config = dict(
    num_hidden_layers=19,
    norm_place='pre',
    extras=['some layers without attention', 'local attention windows', 'gated attention', 'exclusive self-attention', 'value embeddings', 'hashed n-gram embeddings', 'a smear gate', 'short convolutions', 'an embedding shortcut', 'capped logits'],
    beta1=0.95,
    train_tokens=173800000,
    max_steps=6496,
)
Each number is 128 + 32 x the weight over its row's rms, rounded and kept within 0 to 255. Layers, rows and columns count from 0. Numbers have three digits each. The size before them is the row's rms in percent of the matrix's.

# q: layer 16 attention query, 128x160, rms 0.0425, rows 44-63, columns 0-159
# k: layer 16 attention key, 128x160, rms 0.0417, rows 44-63, columns 0-159
# v: layer 16 attention value, 128x160, rms 0.0415, rows 0-22, columns 0-159
# o: layer 16 attention output (transposed), 128x160, rms 0.04, rows 0-21, columns 0-159
q44 083:104149119085136140095097143102110109145101049136123081165079136135100156146145154141075142080135109138163150118049162120135079128144155137136124109092182132119128132183101127078175152237102193124138122110123155171107126078116150139138134121136143074107118146105139172043100195104204150126139102144072113143116119141107068156106143126124145129136151148113083140120094131114209099172119123139151115179187093139123136098105095162143073151125139192112112111085166141099122188158071117
k44 087:148103119168131142097114159123164110123169117161146128197119084118179118107080182179064132140118135105135153195142141131135072115187141093133126005098216150156143133142131111158092122185143107107178137137105102125129134123071108127207084091133112152086116113105147157105127154145151148141160102113131113091128141150130043100174127174074096136157119141122130151176128152081153140117110119201123149130176068149105155112139178156085112146061096124108115128119148072096147125152099147
q45 093:113095146105139169148155181105115062138167080155173102076109139183131093125144123145110022112049147141113093193113119166129153156089136119136110160141070116173075103167095093133124107182122127147144106138098113125139063152142193145102145138148185114134164102116166146105141151119135066140112084097120126130164058130174133101160145138130110183118183171175119135104161169158069153124154148098172118109156183125192177135114106096149101116162129129126140105148135156161126147180160066
k45 093:148143097118130103103133097171149073160137108140112144085160172130147148200161107101140147130091114094110130083139151113189096109121184151100175166122109121133150093157091153121138185136151128102154151196058141140168148075146124096106123120126111115156160155111198114094141139126152094178196070157096111146114104088125182142050109143169144133125118183094081157115110150120148125126123107177156078133170119101029125136110105145098062138169205112098129169154156064147120137089137088
q46 098:138140157151141099168103085117180171132141139145135060119166149091182164150108143108147141081148098135169176115134100102116141112130105107084144100139154169085100122097135115182124086107188169094133183102151068116090170109178106150165161079149106164052143089128093134159103103146144175129130113155122106105098194118127138119157083112129074096095104074097154112146113126082184099137118155146107191122129152180124102151117123131122185131133100199177165147127181103210093116068146187
k46 096:108147153155169155119148142133072162142100154128156143097096157114112099150148169181142135063124173152133104095133088140099173158132093129136087127130175148084144120167138098102165130109148140158113177059189125145141047139117092120136120102177124116131128125150074086128157111091127178101079131094168087069119135105122110081160179117148148109122072162129120059198141088136121118110146210075097103104176127132134087137170131122175136160110153136157179080156172035108082126142091164
q47 106:190142139096133060174135150145183134107065190071139098174097149108136153121095116141093167190101128115170137169164166138099130126133123151124153141151113135143136156102122159108175096110134082092155156115139062155118129146118047116139161102116132099146124080101124194123138134124096171146094177112160102140154135088125156123160067052174151078095060064088163086080121136113138118122161175126102169074143128127138167136184159073189175100100135107136124142098117125141143087098177120
k47 109:154136035094128106145172158150097192089077135126120145183094110130016174129148115126117110072151089179105151065077144134117188065087162139157137144150116122117122141178124137092100137117108153145089132096103117143074129102199153094147162104099142139154102115125115071122136110104141173149131136164143099141170116118193091151138135170157174110100104098114162069132130107144086159150192119090132119081153193114138160136122130070181110076187117111094113107119154141125095119143142115
q48 089:170125124158125179104108099151096157111092152125200167120171093141184153182090180124072189103169144147089118100120113130164143137180141086137154136137181074129134097109054160135111074073124153129114089109115119064159167124160174130158143146170129162163172103105096090126073175126125097140132124057123140074156128117127176128069166206160119102154113129130129124090114070086066129120085122126168143098088141131173121180151180113147125122183118112091123112109129168147134170141139087
k48 089:055145136157105144131127099129127149124113191148145122074151098059144159125127158125076090145118080103120128136101112145222130152074077084088086190121125141145116118147180053121168171116138124091152157076153118124080097162087090157084131093117132126128141116093160075176112172120163120109146148168148189118113090171115165114147169116193103075083145151148106186175130141146093151112092151129141084162121176114150098113105051128074124143127101110165123116138151185137127144147070151
q49 097:076156079128155131120106057103161149130096093194072044128163178076192129135089133097077075157120096164154188139107091088097154103136097180084073108108112144097093113134113046082130110106127158159099161119113061108132109101141110092129207146139116132141143112106161142161164171157136166162174162153120165130129138146114138100120144123083084097128176115101134143085115109125093155150138154161136146143115060165163132141123172087141149121075116123177117152108122109151136175173093083
k49 096:115135140087130085116143192116106071131145170063120101139151111115112139162145139138104115109127151137131132143110085106172130174135138136151142146153158141088126126140132157137136193080109112140051117133177130132186152144120077118128075068186139176130144102173120108156152087141121112184113105076095107126184147069118085159141130062161141140084099127148129083176128080116141106140185166004116084152123141124142153044093182094122138156130182090139147116143097079160086107153109104
q50 103:098119135121103128129146141107083128124142176132142099140159168111066181121123081121094154093138141125126174114127132105180106117169241156147172157104089159115119084130124146089164167100144087200189105120109142189086148111149109141086102087136105148102075145159177158125105161034155126093070102148148140082090101122107141113149130075126169130145148095060134156133149145157101096106162164134141127157112144122130175118039077128097095126151125114180158106187176116123150131172097159
k50 102:097104068145089188136155122016138076163161046154188087143164120150141072105120074145160163167129195112153135127124119135137091121108161128207127108131144141183136081132129135150063112179174118109171132147134062147122091132083140117139150101097153163081135148067120129171103151096104115093123122093134129138162149113128121136156161127080117109094138086114134169121128116169094145059128079151074155157133128095100118189133112093118129130155050145110150119162096140134097128097163166
q51 097:131116136097139123140107150126166143147123085116118109175112082142119133124084099141156117100135100064151099137137122142142124065124148110112144079129163139139136117184142100192133119207130176103174120169164137127148181124173173098136153117187114095068069093055073174104101096125116179177132107134108064166155104142092093107173101099123203139093153125059119190105162144095175112143126143147132114139192143137078084171089128090171167116181092141160115177082160128113141117116135080
k51 100:125091117123115152105140125206158181141124101162108117213144128103181130120143195127104199149126137031082139127150144142143206087146180080166111173131211144087128167144136095108120149135145140122135207076107173116120116129143095142121154106095075104109129149138112217058134126131146178119111106115137107108147135133084134096149111166140100132176112142103124161122136149118147074133120145136117147079206119117122094158142110133120151126153142133149105169107183050093147097098170115
q52 100:150178127163078131170084146174154098138093182183168140132066161073166132080135104126049128139071129094144088074159166147124161097058140158126116152144080135124154106170158168130144112090134120138128123116106115114146062137148076104114173189077125130119085198092100110140131157134174134124074138157134151141166117147148153103077107116197153110137092106138159136150078121109059175154131139107107077108120193119131132115120088081142139158140127165147155157197135167075108109142098094
k52 092:126124078107112140113160126061139093144115125159141137149081140161120185159182108153077146167111137115162128140123159132103106089115144148152196037154126100132103110094127193040091101139094138141118141167090082102154176117110135120175142095104150166156140087106173108154041122118079135180124118129123203164116081109074176192117130136154135067121167151114138131109117114118045135132145135169100174098072165123166152124068142099149092103134126140111136135142137174170084115144160125
q53 104:134096069059134209156151163109153085136119048133180129156100078106145127149081162152036071092154069150132085138086097135123148108135144105068070120135143104124127141171117117047130152194131199149137107136143138117134118109154175078150183126158107107141141084133120107084120172097168116184184115095158144102123057110164133119158172165124126154118130088130109175097173076129121114124082136124106103105100091160111120140096120120191130134140121129129169151111123180126150148145112144
k53 106:139116175123073076121118124130130084104101126133157145081109097082132173138057165122082157118136137082161167113109124135189127126163149092088169129163159207140129187114077155177080128095114147090191149141150139088164199135119111120133090083111095177125203126126120177121098155182163134084169073155119148093107161112122087125136086141128119181136084130154125149174138129079123186109117173183144130131124148167157072156108071132078126133190160114079122088114130128126102080122140146
q54 103:147124130062147108166112137159144146162152173135104121134069102163075124116154157105114066052078121165160154161166159108166140152100080138112122135163101143138109164132123075097112154192112148091110132077124156144082110173176096120120130140132117114142059108152107150065129161061135118225085121143125070131138153097149091068165104169155175144112159129067089102129180102099151103151153126132160126068165157099148115072099131168132132137153119183116141189124187168161141116128121100
k54 096:134123091130101099096141143033197135153093140157161138129124164156120189098139138088126121090170120142137120145063172168094072100139097089123166075130164107125125130156129093135119126193111145150173152152106154123135113129138140099226164075115131140180148080115144129123102101131057131195174146124104157109113100161091080123158133153079093098100109155088106179134104140142122121125135135189092147094138118135134077220159184094143065121175078136093119115110127145172150155117135082
q55 105:093131152062170106108112139110141119149090142148105134121099099137139141158141111147160131049088089182129140142130212148125074123134081109111142157132123163124110209100150062132101119149132127153204140128097077127103090112156089122209178118144103081153088108170167142119099195076088097155165084124112112142104155123106092081173154111136118138097110137098118155124196156100122112094154100125115145117161172105141119147055085135085111113202132140098082186132117108173085151133069109
k55 106:150136077126106099048121115156112107214144139173109165116111118118126140135159171125134115094155136150113119110114122135174173064180084118129124124124207132142198191130108163145136172049063114162140113124128133081154149046152111089159087107087105099143146161077128116103154136095056142076095138125112043168074135134111112091146141116152115149134109153095142168130131127178110116117184048136095113111178148127127119150115148172126115090164126120086194141106155096137137122166126138
q56 095:065093101117140102152071164099177096108070112100153108146090143135072135178207146119132120125153079176131091198146095164106117124137131153144152085139119163087093135165099061070152141164094098090146141126118126166134125132101157122066154080154166103118104129110159116122122175135108145143206125160117124170125090145093150138052140125179087159064120144063146079129094090058146145172091129166143091191113123158132147137143103142181138154151093152155137093166124096138140182146111136
k56 094:148152154169118080151138188187138152158133118052063167095120145166151114143119117161122140128076116179156182157140120084169137094065147156115144134107184141134156158158141085112099133152148084072138155140084105139136125166100077140085121111164097091168085133162118106146178149135157171120171148090151138137129175097175047058142137167127154157170110124127095133163143111133118139144113117080154063142164108078104164069080119055124135100094125100167152147112151069109162103164154161
q57 102:154113091190146141123182171100133071131134041137149111087212152190104155104091088155153122084094081187120152186115086154130095150101161170096143145139110073122104172108160131135079107137173097134185105109121086131111156159142138038120143176169161151140123141177163114166126115122127137113159126103150109112155114051226093145121130115134076120131060131144097082129092158132105150130174114100139143117134163140150097107109130089148092083110110146132160143112110125112086129138162183
k57 106:143109061088108086108103111111140104121122115142068172105141170091154109145134157128082143111132054142134140075111063090089083098172121148080096122129068169137152145165070155133179082108110141182130128154151088138123099150116147119125184098128105143123160171118134130164149166143150157079167089192121105113142133055158190098083068141171122144112060129125126036146149124120154135076165134129133116207166095115162168156095118078098140114157138123161138112141092126123136126146173186
q58 092:138166109164063060118097052116094188097111224101104101130155123086151201117101149049143189158178108113094128117136099110125102077137096097143175071128128145121137127068129143114106065116126104181124110166165093138131197153122124147164108133145111141174150071114159139178112089160138133120152158079125130136144145132094110174152120087140112063096061102112143101103073130170154121115140149108146165123119095164143101150145192129115142145136108103121124097093100089149152162093094171
k58 091:109104149123142132173153128159034185133159145081131076161131119111096136129113096137121101073122102146109145119184104090164173154129120171143085183084127140128158160154153111109145126099136094104097101066146159155104117128104104124061122190157088073100070116153105114128166128134204170077073131134160085137126176130125122139152197126131153146138119111134142066166124121192103114135185139074151114089159132093131124073151069115168176117134143097176201141105160149077177125135106159
q59 104:128163092170102127138122158140181171096145167178171147069133072109135164181158122080075151163169087086156112089079136080133138088139129099167137101122145146084152149128137169060099064168118082166193128144083102109136145107131132103165149118175107118166076075111126147165084141158134122102157148100123107124213103058127145121127109128156116129139103077084141150144085094040143116138134158098148177119153156183105065169166105131167135143171129107166130164154151128082130119147143131
k59 100:114105097100099188140103126181075095132064123165126149149122122125129114141048162181016122096142119160156120144105112139182178132126120154113117146149184107159140165124081126075121115142122105137112149066132143173126144140139079116104165166089088050115102124148098142159141155123168164078081104119131093130146148067120139121157186143113117093144127124112122177099172155130075123132123141104146146099167188073165133073111094117143173130187111100129155160112148185113115124089167215
q60 100:171130136192132119140116130151115181168145081101122118107162094156112124079120195187127093049199119132086116165156151127098109110092098104084139116170127127112148167111089149106078107119113139104115143092139152119108133176172116210134123174135162149139191112161111127106091039131143129155136143076178124138125062134154085137146110154117129102154141113134110112100122146147076096146119125149145105023114209136159100133150188174139107133127120128096078043071131132140116146092121138
k60 104:097116128152162088128099077086117184154074208144142121160079165157119188146171180094193129083127091061133146167151138104119099090098093113084117181155111109096121102190094016124157073140118179110147099124176211162106086146125166111090153124132143179122097147106086110133133114118124154144150108142139115148073098129107083132101107121141153090089126153143108094145112170146142111198130177164156100154126126132097131156125094096067090141128127170142166098118130121105162153149124109
q61 101:138112098148109187120116099122142121139047149103134188137056082159063054137086144079086066119117163131149163135103097189086139090077188126126134135102105175160126190154138083079208129169099133069140144136114096158185074115106117180124122070181143111073157137115085138112168074136175139139109140137131129112122113135082090109096150151125133171121145134142121155104109129074143164114125117156147114134129130153141150101112127085167155119140134120083134146116102132062195174097136086
k61 096:111175176085104118170189131211099152079134130144097167126106112150123067115134081177127109147089166099137100163133158114140126122136191130103132120091126125103131120158157116153107176169101108037156114112096184175112154127159059162113115101114066154137138124163110135070139173096172106139108102116097114159060103154173110102154131099114183172140180131119130109176100161130156144142076105127094120092136117108097161107106071076165126144115152140193137178114205129121158064164129125
q62 091:060131108077142140112109206092152066125158039138129120188114150141055073131188153105132105131089136078109125146088143119044136162074145124112080142108139172148100130153194128147131182113156158083168171135085105177107097092138159146125166093064118100124155115084122119127152084106112162126179103203132146177099134108079093138144126158162111141099170107133157108141136126068187158098081123128123142126102132123161131096093091174134152134135098160159112135104098145158149132129079137
k62 097:175147226153114123151124106188123129123129145165105170081111145125154096180083137154096090087077150084102098102169125119135109143195151173071130157125175159099145105120102131108113117084130132134119117151108144134172113116163132116079085157123117133136144165158112135087158113098125151101140130139118084199108154072161073101154156127152158173216097110180121130125114086093166138156097114114090103117157103142052195091096116168116144140113184119070109174158198066100140107140164114
q63 096:123116126133162143117066069102143184127106122099118123186159125104095166144114138055129181136178098135129158129119099104119139064173088127100132094143177192091109130147119078157140162101134113074136143091125064128125134081124174191124161113116119132104171087074083122142144051123138221103157130174116151134125190109060129129173080217157120107111130140113150114111105105081155107134068160153127196131111073165143125126119135150165133160147139169153102176121112109118112150151092146
k63 096:076143171110143102140145166140146146107135159097148104094111136085112102120110153167128126101090147119130105162117104138098118182153094134099094228125180112090119128160185090120167143143132115139113123106163125147111050157096070149091084063177117127107137104153054175150163140083150159126083161097130097130146200133152052089214170106109106111112155152177133122220103110124146165119108189056123069122154124133146151077096140125123154138106109108167136101134160132116114144165138112
v0 100:150107055147096179187141095150125123109099202123049151158062133083112154160142127081139049177152108182140092079097101151123152117149104058074105098131135103173161102089078109146128089156148169134149123120144143134144118131084159158138129168153150098099113142091108091122130105058158097196130140174088152154116109135087155165145147159178135132052091166151152077112176112156155139143138157135106124134147130163105163133068074101164149140126106131089113118110148156134102091104136071
o0 108:122125160138083185166098077171129094143121221103111136138075095125102109132152149066097072134122150174117071077103100167140120119132134070052056143119157108175158103084139101160113124154149192135134100189180165112158172150100140146148159142160129103144162123121145103136104111073154104138125133151095140156123085161088159120154175149162136135072130167181166054095176118168133093152136152145141117112104128114139153136077102125126138147156142142064083126115164107189104090066138113
v1 106:120148136163108166127118093144205140113143189110105120167105168146156127104065177082059103116130169154135145146093123078133095168079124112113140068048137052132143104109123140109124197138114122113118079129132102141165069125150100164132111091126144149126149116129111135090108071117204126104139094164081124110157134073074120119160189127107114131112122093124057116123141155148139143150112161151145119115165115193111108096167129167103034222112156149161152166164105132091146138121093123
o1 092:118175149122108171137121080170175171098127191143083112158118191125182144150105190113107090112137161160081163146107134091113091185087105102116102062069140110132124111103153100164121115129109105108113111103130094150180081084118057155136118098151077121148149072131113139111133090136190132141145116138034130090178120110095129144172210125136097162105125090157087128131108175126109150120137167145156121090149099200136139093134139175141070225108152166114120158162094121108133127116119139
v2 109:124157172150090165205126043138100135095104134121100115141082102170120120116088150056132096197102163154143099046119092134142132093102041130126149149117148180146133131121102103093125080153134102116165127140103153137161126085143182191098112144110068118188120128110130128163125132118115153075124121124119156129109134077067085121128140146078155121135108130176176147149092140158138161158117042100150103163135081153138147132130118167164061131164101130089121136180126132042115154174136163
o2 108:111120160136080142140159043187123161120110142132133165108077119170131154132109185083108096142105192095143125070122072137109166094141027096132121123130182136178117139101126128133119073129116073129157144170127157184150134087161164164103131129145058122187167152113128126190152110137130126071123140128139161086130117089112062148149136180093128113136097116209139157121120168152080130182135075139136061186104118135135170127137105161148087131135174132102124094119119121066162124162114161
v3 100:087116135118183113129127103135168127138102076117152058120163107123113077117124144106141206139139087169139181120154131123121113064099150108090119098175113139092111138145153190133087108155103115150153082116140155133103161194120100136139186144136125181095091170116122109110118147103104076194188159095138091132142121150127184068119129102191138124118121174126143133159163141170114084149159074157110225186139171066137098117110153118107100114135135122156133170134145145093112244113116094
o3 118:097136142111137116101097145160145109130128098133145073137168111115106146157127142149168162130179090156151152129157082128144098152092132123039174117144194132114143133122127202144103110141078127136185129000087099089111173178149130143167130137121186149108096118076109088109082162149088116150177157117146100140151125087161166075115120125161080110084104151099155147159116119148145107174167090178105185175114145084109077099106124132095103076146121148150138062152137126126118210116113096
v4 104:094166113143107152158140100108166190134137215086103114095103092128107104124139150106079159078157093184154108189132148120139086091184113116117191099136099143133124154123129120138086119116120101127237100119125159087095127144185147092145158123094149099168084143117157141144177172129090130197117131107144107150124143153155116109123117142152097143097117128056118121093131091097113118167154097078082126118122130166199082146119158112133137089142142134070091141120111120059207142202131060
o4 103:110130102107078087147126116117145146151152215091100144141107073126137117143107166121106142065165087169119133164120132105177071124168093106122168074113117179129175163150174074115125131062138124092184121124207160066111143118136152078176165108073137105153072141122190132135162153154130125170155140123123095169120174159160097132091166172148101124145109137056101107118125084095115124208151103065096134098102124158165089117123154110153124116143126127093099134091141133104158160210122100
v5 094:131120134172107089130075052119088097089206060128147090094204152140115095143154133096072098060123105084157135091133099158129072121106155171075144107154116104164133096168124121138160113103076093154109147143101143195114114069067144112102076176133082120135144179136181144119159185122117128092149124086075117075170094086127126143120146109163088119162144126151105104145148122144133202160156200150119086165119139121170146115150113155113164115109091144150119119113159150114133131188086147
o5 105:118099178150151101111095123083102127101182031130119117129179163143103102178113124076098153080109107097172127143133072159133127136107162125075135092163123146141084091138074096184133118120088068095108128151110127222121089106114127108083094108168088091143157170172192153127186189099144084136167105140117104068175122169152160139105101119173104120131134090155108101136170141163125193180157174159122109210123150119152139151129092146132129125103136129121169118129161124070150117152105157
v6 096:144121073131197162037132143139071121124136112185174089125134141117122176119134164093177177078172160112161140099121146155132153158142151197124079157097170155097129111138096167100119069130126175097091074114137125117091107071117146135142170116119166132114162134135115110120136160123119132065085117120171095116082133077165093145179099141057139162080106181132094105117079127139098122108165139091103143153121131138113130064141121112176135190079126167211129096176103158173090102132102139
o6 109:111126138132173128094143165178093144131142078186157082113123121145115164138128180112122176124141154154132111106130192149142207161142182155107133131091098092079073126170080148099110101170139144096113104012102118067115142049147144151159173144101162151083138153138059114170093131131100100104111096087202107123092136112134133115171099112098132140086110174147095107137118130137093129108202130070150163137088081150177121079169135145164135162133126170150126115147109159164101085136138103
v7 100:124141151163180161060142101120183084235157064159170092154130131133178147120155088138158110132150141118102143154130161120139119126097095058128097128146132090193098127163106121121122176135140204145100141137094139116120105114110106115150145092177129145164104143132100098079073146095130094167130148081145176109134034197022095116170088102135142091174144155130137155133123113133120138126067171159158091139119118188161147124093104159094141150130108138078168135137149167126137121157100132
o7 107:123119127166172151048118113142166090201115093139155147150144168135155132096118106119121087105135129133114117133109145139151098094131145041140118126140154111190113156105082132119153180147106224158095131195093142107145131117123103142157106092174138128138133145146113127087053130105114081149136107116092198116124026229067104121187098124145114129131093162108121177126132142132130104142066162211133082165154092189091142112093096167113125121122126112095132139131140161141157137127113155
v8 105:174099103078141108134145175129045102153116157111173131122118091110201145110132115156106118173139095066124038156153137086103161077122128086160115153151109171156112118115158096089182139127125095151125138136137116039186118072118105139144184117204099092120133139131120198116118126144104224133132107095127157155169115167167121141080168175079120090160119067155109165129160144110114164151088164155100082121147079139136073147127119125176159086124118156168096137124135125130151108117161126
o8 109:136082100096132145141118150118090126143107153073174160117101101107189104119148116153123114179134120090135062143148167099133141058113146093185103139184113180141104176132102115071152135130095116113131148233154108057140082076137105137112157162134138117155129167147183158127118143132090221143089096095139160162145132171164147122104117163094108063153125083139117227127129163102120138144064156127123121092172140116138092183121120057144143091127147142160087130143112144108158094077131132
v9 113:100043141131137100111122130114144084157175114205128165117135173161123135153164124104130103119068117146139114180146151114152057139170097186118145105113149098150139195170142107111122126094137118122091165118123137135110169178183135085125103115087162129174157128133096104152146158117116134161097130086123121114128145085146099141074125195159139117137105187153064086163105132178157214082112152146110065186092106157165138177139135106119081099160159075108144182128089161167104122197080132
o9 117:109079138102147106118145140070170103139153097174091195117107166140115115176112084087126120127118119163131144132139155150117086121169107148082148104107114151151103162109111067135126142105162099109108136184133114116056148158136131101130143084112177136126112110128160102163139182141104095193163103110075144106081177061104147134056136175132157129152132182120075127164142128118157206041115080159074078197104121191159166168144148088119100149170135085103150172108127165129090155168120126
v10 097:172170184134122131156135094127147140121091062135142102192175122100090100159120133106206115140112195121132124113139202133106171172148151155110102124113137095102113159088112152141174146130132088088148135117094126106117157082083132157132124063107154140148157094096136088147070131175122124099101113059128182118014104174181129160122155129135151131123135072111104102142091146096171159128089108075149124150167127124119107083164150168091110109155124104077099177171091191089113115156175099
o10 099:169154118151147164143202100124125150141152078120118044153120152133131156146147131071126184166137154077115137111117255117149181173140145105124108126113184078108121148091087121178126116120135142116171132064107137085153164117124108152127122091161108150110138103106148116147115072163142127115100164110118203090045122126176089138080079110164143113129140100139111133108090172100141133095070090098173129118150161121142092106150155145098136106111118092113107145139092214094110137137209131
v11 098:089161129125141161122135065107127132118159106113134140064127189115176141104142134179091066148131135110153128087094061148130143179155163164179110200132127148101125142160092072114177145139125094139100128118131108125175097144092136112110169125142119105161118062122147151117106089075189159166175131135119128090126102100166094130088127135189145137141151178062053135124172080132102159113055136157135099122080176090142112148132157123144118118084149223136103147109109164161151104172051133
o11 100:086142097123136113107125092122130119113168114112136149107148160096146139097142124134099111142109178110145063144077105144142160124154181194170084168128124149111129115184075048130197119174130031126146165204094101127130118144092125175127193169097139149166107104132107115135131115097189120156160051113095134068126150113175113155114130122159179165108168150065092128114111086132098156087042146103108112156109185069117114126169153135140140147107127182117089169100101148137154113159109137
v12 100:122182184143129186127138109126104143146135082209074150151106176145183119139097167149113137119117140144146139074138159118142068170117123147093065122075114120108133138133126121117211119132201159105111157081127148180089139118205146125143106128129057132106122081115114064140118135061146158123153138091133119106067046111152124117107169070076115155088179160170143129129178160156114062138132096143132093096115100091073146162112097145141089112149114108181105136180136101122145133134171139
o12 085:071177159078108152120178139207163097151126078188110147152126179162147126154137174105147127128092171161165081111166154109123091166114122105113100109098133142111122118159114123147176134214182124088147137081037104170090160102177147130159133116084113138099101086098086086141100148104107146113194131113139155083042088153136132118147108099077085174100182153205141126118126151148150099151114075122155120110139111081115110172100140141151087131134120134155092115165143099121094169097144147
v13 109:157120128117109078129148142139059121160106171094230104141103200121169150174144161089112154101154128212121120163149151115113119123138147139105075094115126138188120122095101121127131102116116097157140106103115156150137158065052116206138131110111108131074125176153134092135137144126172136124135145041143155125109076133167125183110088098144156127120095113118114121083142146195125148136153089146187144097122143100220111140114130081086106155116092125103140096119124124188166155081204113
o13 104:126105151136112120119137131191103082153137170074168093143101156110169144104121175128085098158138122193138143173148144125110097148132109096081071144118116156184082173127106151117104124098112132142102141059094161163101158119062099160117147137146131125088126162160119144100149144130134118131108174118176188123101058130152143173124089047147082157088118137143134119074144120238106121164142091127152126100086201083206099149105111080078087150145102110159136099132121145170156136097181151
v14 111:084197065097081166181106171127153151105074193075137144134179104159114143123195146139121106110100086113127126164198116152110094109098136133084162088108118164106133175097099124102159137082140142096135142112105139124078155130121121110145230115121148124104169174114111125156134182120130147114154115106180131117192144140064079039083088151098100133150162202111107166087131155071097162136064106122133097122143135147133128144098152104154097095124103192136095139115115137141116122118079152
o14 091:114158077092072167144110129179142146118120183104149182126198118165105126120173147142121073091127108115125105141175115145124096129144161109107136092080172126120131171085093108078160144055127131073101143047149134124125174155127141122117213110117154140131130143161124143143107152137139142117129120122160160109190112117091079057095129173100120094141166181147113104088092131092084174166097115098130107080115125133112161163077159106155123135118136199142128190146073093085110100109089223
v15 105:109150191126176136109066195107134128092144109068128119108160137138159112160121159115076107068121052080116120154097181100106138111188118135159146138117190154160135149177111092123128142103147118102094165081134160129134105094089069136161094072142107094143103120144126123116140078180136115180161101171031128130151088168126110182134111132140162108099117160062132150144110086158122109149111183149162111137146112154095157082138187136067173121124184109128156185111137086077174111153104133
o15 099:104159118111168121138103172109154110114134097097117096144151119124137142091189187120111130134106059096101151204111183104116110163110170105162148098107204164150113161109145065112092162084126112051152144066027181114139119123119069122155121115143183147177072109163146120116129098203109107174153102128109123132125103165137121140120141113143122097112135131070138163119104057157124100163128177162168185061130118139106155076160162138129172113111120119093138191152136120117156125080131117
v16 094:124107125062135181118140147138199117057096092141075150165173136223091101135103148163167126073154128124134167139186120122120172108112184134115116110149142154150132110128070125095075084081065135126107157070082142137093170160176093157122105118114151178128148063191125132105096145141173158180212143135138123074055113117158070145152109116135131101125099125150155136141155131095137103151151136105091175154131132162106139138202143109133123115127117154133118160120150080086131099077130162
o16 110:118112113123102145130152152198165135047115087118118127139130127193072115103107143118121121124175135094093133143167153138137123134078194137089123092126176124145153130154097151104101126125095109129132145000016159108083176169155116161164097114087131207134101116134115113102044118175148152157127140136155099071109121142135087116127120088168155103166143120133149098142113131098106118162146150155112173150168124165147156131179180150139100124165097131126147127093139157126097121069155112
v17 107:207103122120110123193120159140120085093102099064073148173200114143090106114147147131162126240129167120150092100140088105101122131137149112135139123134102101129137080059117152128114152148206167185123072126097121116066113103209131128100069195153129096166106138113097062153143129190154107144148133120117133110150134157117132129148115098131155130116160132151149167083173120120165088083165131110128117170097150130089095125152121115125162148160197096138086136154141144059106138092089121
o17 108:174092138083128143180123093197098140081123132065097118139178131145089067115139159079176122208144146106127100091149118103123123142106159121122147126081111099124158104068110148128123139201214209180135073141110173159095141103156133135058069151146141089143096160120104081121105085153180108131197132132131141113178130118135147143125095109163168128132133141147130159115131164106209085128101114147139092179119118146095090108147140094096134111165168078124078127146186134117087112101122109
v18 104:099121096156186108133116167133135065138166142122075141108121176197063095068185090131150143131126171150093064117140118165144152145130085211166113190101087144106115128114124114130109191067153101125100148131116120141122119188109184175108089181093151125147112098160117116138164063129101083140145118168135167152081139096054095164163168140179160124152152157097187103172099148112127046119138124154116131155112173134112174091146122122148132120091130127117138100064107105154121118169127112
o18 104:121115111150138130103138139160156079123154123140086136120134163217074131103167102099153086122141171163046104121122117159143128135137082168201082209124058139099137092070116130144064169058175099137144139137076116123152134183113178174053103135153155110120125125155086155111131058111106071104130146161095103152126170086068106176165158139177186119164153153105160127168105141109143113124135115112115141132090122119126149122130112128186134093162130129104162071090096139155112091151101129
v19 110:089143108213095110132153132123114132166076082203165151121126050116126118108144086182151123103131161132144124152173099140149125084163107165206097170163133145168147144186135172096174081123125106113209132151106161122136091153135128126176162133097071123148102143167124122107161118173096106066140146181117096145135152114142139101127052179152162099163089087040105154139133116131164128127150114084066079150133109111135122130111130093168140064103118087157152087138136159133098118185121126
o19 106:115144085186096103152139138128123106155118039166143173139097093129134142107118138147153152137135144134136141124162080142113129102167105171200135118147082141111177121153102138030164080133094129158199141179051150112152124109144147114170181102113079109093122123158131132126178103132080088078151139158129068150110170092149152101106085181139158115171092120034121171138129115120155111139139069058061126159173115129154120118126122089171117111140084098158170138125149167151085115170142136
v20 100:103152161136130129094127089142114137084118173133127097108120133179098092101145068089157096080181191094114113138123121106154144146140182077142103086087104110089160088118059133132111091094034088126092107150147149122114104158129127129121120073100095156109120125192133108133114068102057170093116106102104136145118059122116107163158143088131162176213151126134135126174094130059102185124118168097140120112155140199179132176078086095122140094120152141175123161140117145147165090172155131
o20 109:122140181164160131098158115110121179153147150160129087106081147175138065116154052135120110115160145114133118108112111122128164131158162106128115102123105141157155089122097135143145129049040087137132118169109088157140093164116118108146094066118086123087124152187111133135153099091113118095081164076086174138137096173110067187136154075166185158186163117151165142142128142057067161114111179072150106159149130184210130150086113109120093107120152141141132170149125104130152094184130126
v21 105:172072147173169135092115111128177115102115091099162085105143205084105135104096123107114181056214133085133079082107147119133107157126155116099097159081099154095110110157128107156135122104115107108122127110116153138150123165138136191135108081216121126074127137126082104167163056120150199087110159092064126152116113133118070101157109147109168118103146125184137112161135135115188140166142165121084156111125089158122132172172112143152084146096180137100104076069134133134115076091137109
o21 095:159090140151201132131136107153172089130137083076127091184080184087129089128161165123137180078156103141157103092147092163086131141145137106064088134097078172143136158141082136185132150112117129101093164125016118112126104155144114178098102161144113140076176126116108122171172098086140183128103121100113102147112115157140124093150113101149165132105141164176124115179153177098147135130159190121093150207136121160111194126158114121132089106087154118123049097108122145167139092085151136
v22 092:092171168121115151128089152122210092126136136172101150086118122078200149154141071151165115160084124168125147122134172168154115127101092141117131107135076100150099105144105178127130123149155164180123125186145078143205091182109122049121104122146170146145143132134194123093115185142092096117134120131097140157197160120113164052080122144097159156123051106120074119151173113120078105111158158139141147128136085152125146101094093104117089161116143119133080113194167120194105110096154111